{
  "n_layer": 20,
  "d_model": 96,
  "n_head": 3,
  "n_kv_head": 3,
  "head_dim": 32,
  "d_mlp": 384,
  "vocab_size": 5288,
  "activation": "relu",
  "norm": "layernorm",
  "norm_place": "pre",
  "norm_eps": 1e-05,
  "positions": "learned",
  "qk_norm": false,
  "attn_scale": 0.177,
  "bias": "all",
  "tie_embeddings": true,
  "parallel_block": false,
  "init": "normal",
  "init_std_qkv": 0.053,
  "init_std_o": 0.00838,
  "init_std_up": 0.053,
  "init_std_down": 0.00419,
  "init_out_by_depth": true,
  "optimizer": "soap_variant",
  "lr": 0.0118,
  "beta1": 0.95,
  "beta2": 0.99,
  "weight_decay": 0.022,
  "lr_head": 0.0102,
  "grad_clip": 0.5,
  "warmup_steps": 200,
  "schedule": "wsd",
  "decay_fraction": 0.412,
  "decay_shape": "sqrt",
  "final_lr_fraction": 0.1,
  "batch_tokens": 32768,
  "seq_len": 128,
  "doc_mask": false,
  "train_tokens": 107800000,
  "steps": 3290,
  "dataset": "wikipedia_en"
}
Each number is 500 + 40 x the weight over its row's rms, rounded and kept within 0 to 999. Layers, rows and columns count from 0. Numbers have three digits each. The size before them is the row's rms in percent of the matrix's.

# layer 13 MLP up, 384x96, rms 0.48, rows 213-246, columns 0-95
110:454495484446528561485474458433516503519467468534503506456526492464452511566511492490528470494584461540514381501527509520551477459500500523433494453555481494520451546498511507556463564462495563529487509544451504510451503563490567499471447508475468501520478540495580558481479563604521547417
096:508518539408467518559506539491500458519469457447499522540473522561587538537554509533489507450560525522497536505448496543446380522471444516437433441556549535483464489500506470532492479485487461482501506497547552545513531527489560453429522465522532518587548510545458499557472536519549506452
095:512507452520501545465510462448523525426476462427530566453521499455383549458525509430474503457556531428488552506558493490545501501501581493516495463499495592506508481486487444484553510534465532480460535447524556518493600484515539484501503484502544465476514514446575525521480489451478425445
106:546455522569536558532522471450540419493583476529557481549464439525459527528504481440513491520472482496508441495553520503521535532460532478505523510490468431488463525585481484525517462475549467492552499498527498500574469463544485493412536523466504462540518541431475496476389436499472525405
097:465461476407603502468527518487496518485507520508485509502478501506490501512497573510482467489517552527467558521522472548480428483508476511490445410516485494550414478495429542476509492426471597481599446496483505526473602539464541529491472513462555533510577493503550570499548511471480503528
109:507558538508529579470535500477527484549444516502530564453554434547466580465553489539494521569495408504501446486444459493481460479546506506502525546454515501487492468535487482582500478544418515445487526542460483482508420454497525492468505550454470497492500467616445504509542488437441521479
087:530497455568509548508480506450473500551452529584509474504544510529452521456439532545492527601524494437507470456453389479575568516515531495505511413528488463540464476432488475470461542470476488503492497558468540464494495488499540481588522471536450484486505426526506444514505450563549481521
108:474458469469459458467545607542505492499534478547455414488524415419449477470459488540496537478527537542488495488537433517566505528494436586499518525549479507502461507473494518492461507518511541605438549512455488498533567544497537455471532557456432489500470475492465472505515458491510510415
098:460440491493489535588464508540556535506515458467588464468456559496498447525510569494519474514579554503426485480519457464533407481515489542434495496440466516482480475534581553510457540529508509432524500462439535518503469519425522508493503492488438533577475489542560511557493536527494543553
095:504511513471492481502468547437495480492549563475489439450459472497493471386479512557499526584524485540519477457612507483500497532481535558580521491546532492506460533573495490496535470423427476563500481526472522514460594475432468518526512518487487534527508530512562525459414509467528487556
091:500451500449439497491508514442498542441614511506512552475402442491451474526504417502496463457498552489451505455502482542524487531551547508486512466422470510457478541398502559527456484546519522445524542547522504443528520461532504511552482542538515533530475535486556437460492451481435510449
093:573519409588510509511537505504415500512455543466537527520473542582533493500481505471505438526506477465539509531497479534467534554463461465482526561440481633504531557475493464487495443438542494495468515532554503486452543501461539535546513473500487517514531480585509464501476459520552405476
088:462480530587451482405453520503467565514545604541492567460585487463465512515482420541480555477514494521469524477479427510535505548451485486529501440466447563511514515506521456506491495485511431480519485470560545577472498492461425485463521487509497541488423531502567521433501539521483495516
108:457463498474507560530510544428498490556513445444505541497519466533494515515552532546558439468461480455492491500578512560477510482542478525451533488473495430476522513528467469471479529506453453507497497480518461519478549529466508443464608539550473436464419506476501493526381545461597504446
094:516399599520476507482491481505512508533568454521539561476465535550441466460438486489491556504488533528531547509485456525493513496514508512443546485528442525517509545479571428495474481511569452503501483558474559448540455589554517519532488447503445518557505475513478503535465427472547449586
099:519508546499528484565517446424495468507556524494505547459486569529491508493469386446497461537546520557532502499511489489540576466505521518573511468545493538503501549535493466448522472451478518536486521509520387483587449425524558498466460525453451538532515432412523536512513532521485543490
098:441465457490515441501490537493566509478525506444544541497508476519492497506499437490465561556535439551505484547473550498479535470438543524553484492414552460418571503532497537422515493427385517533523512489556482490488433528461498496512530488432542467528478440536460455493511505548538428509
085:467504503543541507524475521494467493505512572532499494544501502470486452555454495413477524513471545491486497407557424544502543485505517497412489479517512446510539486584470426500535570510484471408530501450527561542511416521475466468490533456455508513544527545446469524503410533580465533515
113:522487536521491474523529447489531460544475496495473518509607478485485528418528494576478441512487499474431457452471480473500506519507605524470474485508559569477517557465499447491465592494473562437454522529510492594492570495498533411544444476463538475504519491534482500534440520524450517554
092:561437515558444483497514449499527448545458498481534479529504438505474453528495520550459467522599493448513543415490486573516521571525556428551493531546439491436519509491521494535468548523476471455457534564485499560521490498531484421503474491482521478456560475434492576508493546478508466420
096:497486533545519619447520539495472503534434505470562450433551438565525546476505551506465456527480480493505487423554473491512503554496483501446519553542430451535424508493528505458566462486393461570437511480477496529479566499496522493518486503485456473526489477530550451510490544486442468531
088:493476500454544502446526492461515521426454518536562525552470457473501578448496579477487551455506529546493471548490530583488485461491518514519519528507450521499499514541470567521516475493417472514441478473509540486540527525483477533487510504347478534500438490466513522427418540494416543494
094:486471518454463504527470492395494528521456606476444481508530581519490484465488477517450509468504449526533581456509430580473483559488528478512459515556542441460481517460504435500477505534437470553438505456489546532554490487548522408483503503520444434493505526464532543460469533504559528530
098:534518454542462491457601518492457459439527465506508510511502486507539549508522573515486500561478496505459439546532517468592486494489559547548515533488446544572454519512443473530526519511528480492429453545487511478464514563471379465484521518524474429458555435443478476452533520569488501520
103:508538515458495578422513508446534452540452477496553460530523494533518426540579530510449532591515523513503422524518510503457451493502546472491478490575453479516441524556490512526524530408503486480498531560511506439491476514402429486486496572483478490544472563500464487539449517445466552522
093:507459528503526453450483543516485516514497478411497501406569538490570474555534477534431508494543519473541509480426453488474457542472485533542470480557513476418526477521447555477438518507476534534513552436527492451481493521605438498471469534498489448551419461496497493585476504547496544497
106:545478496500518508528495522458452536599552501489458525464557439500446440488516582485457479477551541567474504524448586493484436553506505464556532555524499571520468540445505514487495539470548470482427524520489497447439522554479501544570481470482533481482609468470506477531482470513529488424
118:545521495430581598515507525520537510439488522485471542458592404480451497620484492491419497476482510515488508479461493485477526488518490499523502473456518560467501539498447518527469547475535464429506538576500494611439590490515517498532450499478434490506499516519476543490508500463483522487
099:550547488505497549520441484419413516500529519446549546481513481516465506477533434470528510525467485535502570467502487459544515497516491522595519516531463525464506499530552572507457518500449561412500559528516442467502494589446418487525525551452492559481524475494486588471474511513557433524
093:519493456462483538558506466528510408492447423515440496493481414445535577481488566524531448462504530434441541491480462493495481487493493478475508532513536529472513483475565545445527476464487474428435512496565494533484509510486481501466561486422553505407525469488541482536498525515539518620
091:509539577533551475438441555587433452496434547414503494450466527518428476473481576493603465450469503518534507495525457558539536495487562543528463579516434524524540489504463452504501504485494470438493514505543502450565509462470469480445520469477490511539511494533529500457483538469488441485
092:494524517477571520506450480477496531460530591540515588529517435491477478529486501493502511500464476525481481487522542426487551502411538535548490490568462522514534446540452471567439492458458489511440458551463464524460547570491481456465540538489502524474517458455432560468450449527545427426
091:577407579492477483502488432516551441479463511508550503512521471418494534474520457489456502546547493482492491506468443510428536476517491523497527469562558488488501511526413463488396472544492463525486521466498482481420502568444497488461508514520514527540463432554516492464472538498527615541
087:487525461476545497554556470466453476458431540434453479520512475462536522423475545556492562513540554475451508546501466491495462484454546524464514499488512504432485505499477506558548484458442401524540501498569534483488497481540463522463467531582432551417469494496504502505565447608488516483
# layer 13 MLP down (transposed), 384x96, rms 0.483, rows 213-246, columns 0-95
109:495452487467484468501436485432547510525510480512503550472486451565431544501541511599507502543478489528547442499589449556470457479427474551486476406495559474446514495515558503463584508453529533454498525468483502493557453520520516490481490519524520492494593438490571548465517516485432469489
078:535480578474531566488554468537496512479471559549518457560522472518516543472442561480465564520501460502502498449556408551572516501515503493472495537438479473503511469447447511516444513485483488552497473486557550503506505581522459473494449463509472470452508452523431397469546557555479578488
102:482522502525549480494514481534500522448529564443457446555531555478466523423514530567527518533439541477482455452567451478542481455551505465442500565473476504551594523481516461497432447490517490502514469427454429486525512504538508494523527506524472571434438424542533549477561516507479563508
109:531484528531520499474467490422527405465515432503519508501503526501493567473530535537529485505520482552470482512428529525558481519546470502547488552550485512536449456540550466492426525475517402572604514496476485508502492484512451549471487440556459515553428510454530472460480505513423509405
112:462502510439542446465547556454503505540496439495550478495522431446527479552505527469485534461540513545550487527449487529426474484503501435477459549510452549484455462516494514507525511527527531579445474520586539510457603452540471553505429516510464478546526573537537515572461471478425519487
105:430512416487599523490480564538537541442507475416533505475465427411512508494453456422473568470556526425458515492507545546489534513472469432510526509508529473505487467484500527455481501456530534440438528441536501511468513485505469512469551452538541482528528445442496572521510535554484495493
118:567382469507444505563517536499530473507456504447490546458516545517500481415485500479546498535548516519555527468450531481483453474465565534533520495526432464505513496515482458495440445416532459519475482406469544473541490553489530513489529563524496574481541440534502455487555531585500522462
116:479470478556479512458527478518471510515530464490499460527456522515444484495482515482570518537494411528487493469562465460477543474496557492459582493565485498489433514470524501434531566603535463476483553514506465488512440517521615475523517514489446547621487480487455540541498483582470455506
098:543464545473402557438475553514548541505479503520474515501509502492528476502486494421495527465581390477483507502483530493495536500499544535497476437560420453499434469497523516513463513502521517483477476563467558480515494462556488605440442538527510497581447514569560553557511502511513514534
089:484572459498520449510563540527461510529468449493560526412518495451473527502485521417476479495459481578508468508493518551479461420510459464491445467484445471488480504492375479558524554471499567527533502444525545539498554518549431482447476528439511474529451524495554488545552552523497507543
100:538491506491498502538573492493520450512492554473486433481556514496525512508503524527508552521550430434563439549586527598541572569461488442526535485576463460483509441437531508513524548433502438520506493448429486526516449485499494565523506455526510483483532472480533527413503521473543543514
091:514496537472539449515560507503537465482543473548512495470548514513543496531425510514530531451484595502500471468475517481500463461563465446580506525484495443508413537553609473533549495495532557452558467491487540556557453517451480504406505442508499510513440532508579507517529527528534453551
081:543532439453428458489593545478511439483522460501522471491510569489472542477576547524538424529479481550449533499508497499520505473420533487446502486486525460462564460547477493476476470500423543543511574525468521406550466456488519499485459487425563453477510457523447522461498484489577500475
106:503468490495507417558479502496507455436488543476491586471543533540570497517474514467481518436377478501454586468465519446522480565473466512551520484531521538505566463466569428516491477526581493561455526524504477488499490521486528476511494470486569526477522525583523486489432524546475532434
092:448529516465535501499484526467496510447536489456531541550568492499521559529553463511521527500508451353461501482585516517573529426453420455513533464481514503444499483497477451459546519516443460519428483521444493557429432556502485542535502537470476469547462463471508496505473541446486495500
107:548493472455543479485475473436455491610511520509461426518540552489426483515513443498474476507448503549596409542546456431524500466447553555542538457503472527547442525499501505566505433445533537495518478482536472472496472481502544514496469438536507499524515498469486559482554475593530511514
090:527381522557491477532504434504524539401465560469554493461473520466468476509469531486524512504490560523494535452525533447504513465513530509441429504397560526436537480505521459458517515458568513471536482511462474505454447514591493540487514501521560544492505561555526448464570475519473484499
096:475513493550482489493550466507500507534498524515477518523408540538401470488473506468484507589470483480457532431566487453503458536560487446477416471545460461510471487496533502559541503513548466472626518511555459488479392559490475525498481488457546578502492550463490495517457478527484543528
123:478406449553483449460572615508527501500520497584584538505497521481490529395450464512489525523502480516460439533477504533508506469502463475474500531541449513478514459569538443514486488493441529452541533502558564531509521512475431502453459517495501517538504543523444555477472461491523441426
089:508413503492480440461521511533453533512524546527477447538467496580589548496448543491542460568445516529489476508439472474430559523515477581451556481589496480536471519582472520483488504517530535517580517534544495496485523488428492554494482516441466452510468476431507435550466523467492493503
101:532526499519457502472490434535496421516556393499499501512532498517574534505504459499516510465416548497481489469497602467425512479415499484548524493495547516456556464487431494516506552499472647462559470558516475499506459454507516471478495467526523534495523571471496537477498493464444481530
095:475532497533462470459512417532462431562503517515431483459526535491468514467559544513577494468485516501512575487511527518457405509512494463495391550575545454559478463489480503514528526486563477541483487498481458548537576446494480500454483466602427487517508547468470486522549506493530541537
091:520448525473500486537503455492510502473481572558569464461495558522536484534449548526506540526467451607567603503453429446541479485477554448525540509475579508460513534484551443484478515534500474494496534464487475478457403549474508483506528458542464519508551566470547454468514558531527499502
101:414505521517417431573588555476515555434509516500576555515489449559505564497505522578474526490428447493554484502482473513471450526499544447546514552500485438467504438487534442479523468534465573445491524471521462485501480490529501517509554524507478532491454453495510406537472524504465470523
091:537488514561479552466493488530483454489523566483526542513437431456488518526455458482475550489526428517545559582440446519521470508558419497570495550422503517524479446516495484455484526534513539532521542445486528524429491466520534513492574459532477505485533367487514446462545522507531513476
092:528425533550462448508491427504510504474485490475500501509443507467505439460545529543561497469491515475504542530461489540503546556414529580550591517451562484488484543507522498515503576459509438527507486500515495417461475491552474561494593479509485525450537500471528413494564567500487527568
100:543494505525547570491525520507515464437513537489494474444446522558489533497498494438553495477456506457566488480523514470522565504477535493498575550478504406533541463501548488470508489497515466594523486465483432503461503481520590412420479561410504458461473503511482409464544554517519525490
134:558496528494468455617472552515536540508458439562504412489528529433518513520475525452552453529461488504510480425501472475546491498489521529561475490507532521529568603494562462478540578525559514455568469495443490505511432489449516518526476524476491525471521522576441462509498502455441501507
074:467484576531518448468540532489470613498544489477456469454533538416467486436496485479569506540517554483566430469478541547548435512528499439530461505514546521520560423551467493520578498458467548576511468482489542466443445462537485511501523509513467523522481520481500554483528515482510486418
085:475538538477498473493462548484475523450578573438556449522497484533500392519547488438504495454526493539517417503454543465456495456507519551545555444483472491552482517467486452537442462561467490533585485508499502505469477477499467548535432484498523481572487539479446546492557466515459497402
093:480500528529491509570480521539511533514456552532435508512485511546473493503430432563458576473498450521499390495453517567505472523484525474481560545515521520532503498573518504480550459451460452453507504476565491541512518554465549543571583485543498556584442527535486547539453512522561509513
097:504505507490526511524556446525577489453492485480552481517467539418443495444551546567506504481588490553481462491489462535533524536484512469515587547457495530485475566514564448455428471441553515508511511512437533461499495444450533537470530511485534442530521529422525504430526507398501539509
100:519482552507483517469460487569461461550541578482510532494474518505529568561495415431503500477439415490456492497528566582541543477468476513465477458486520524546571511512554563529447486559485536502460522521522498565521442465474453520481504533423524458532469473577542523530479466464538434514
099:493542502543534467559486542534550415445511514488549486486501472501454556488462481474525499549561474473529538509508512497495553538455502478464513563565457534509481495481461569523503424522503484539510643480515480556555533511494483454416449534511463462489531559451441525482534472431431455484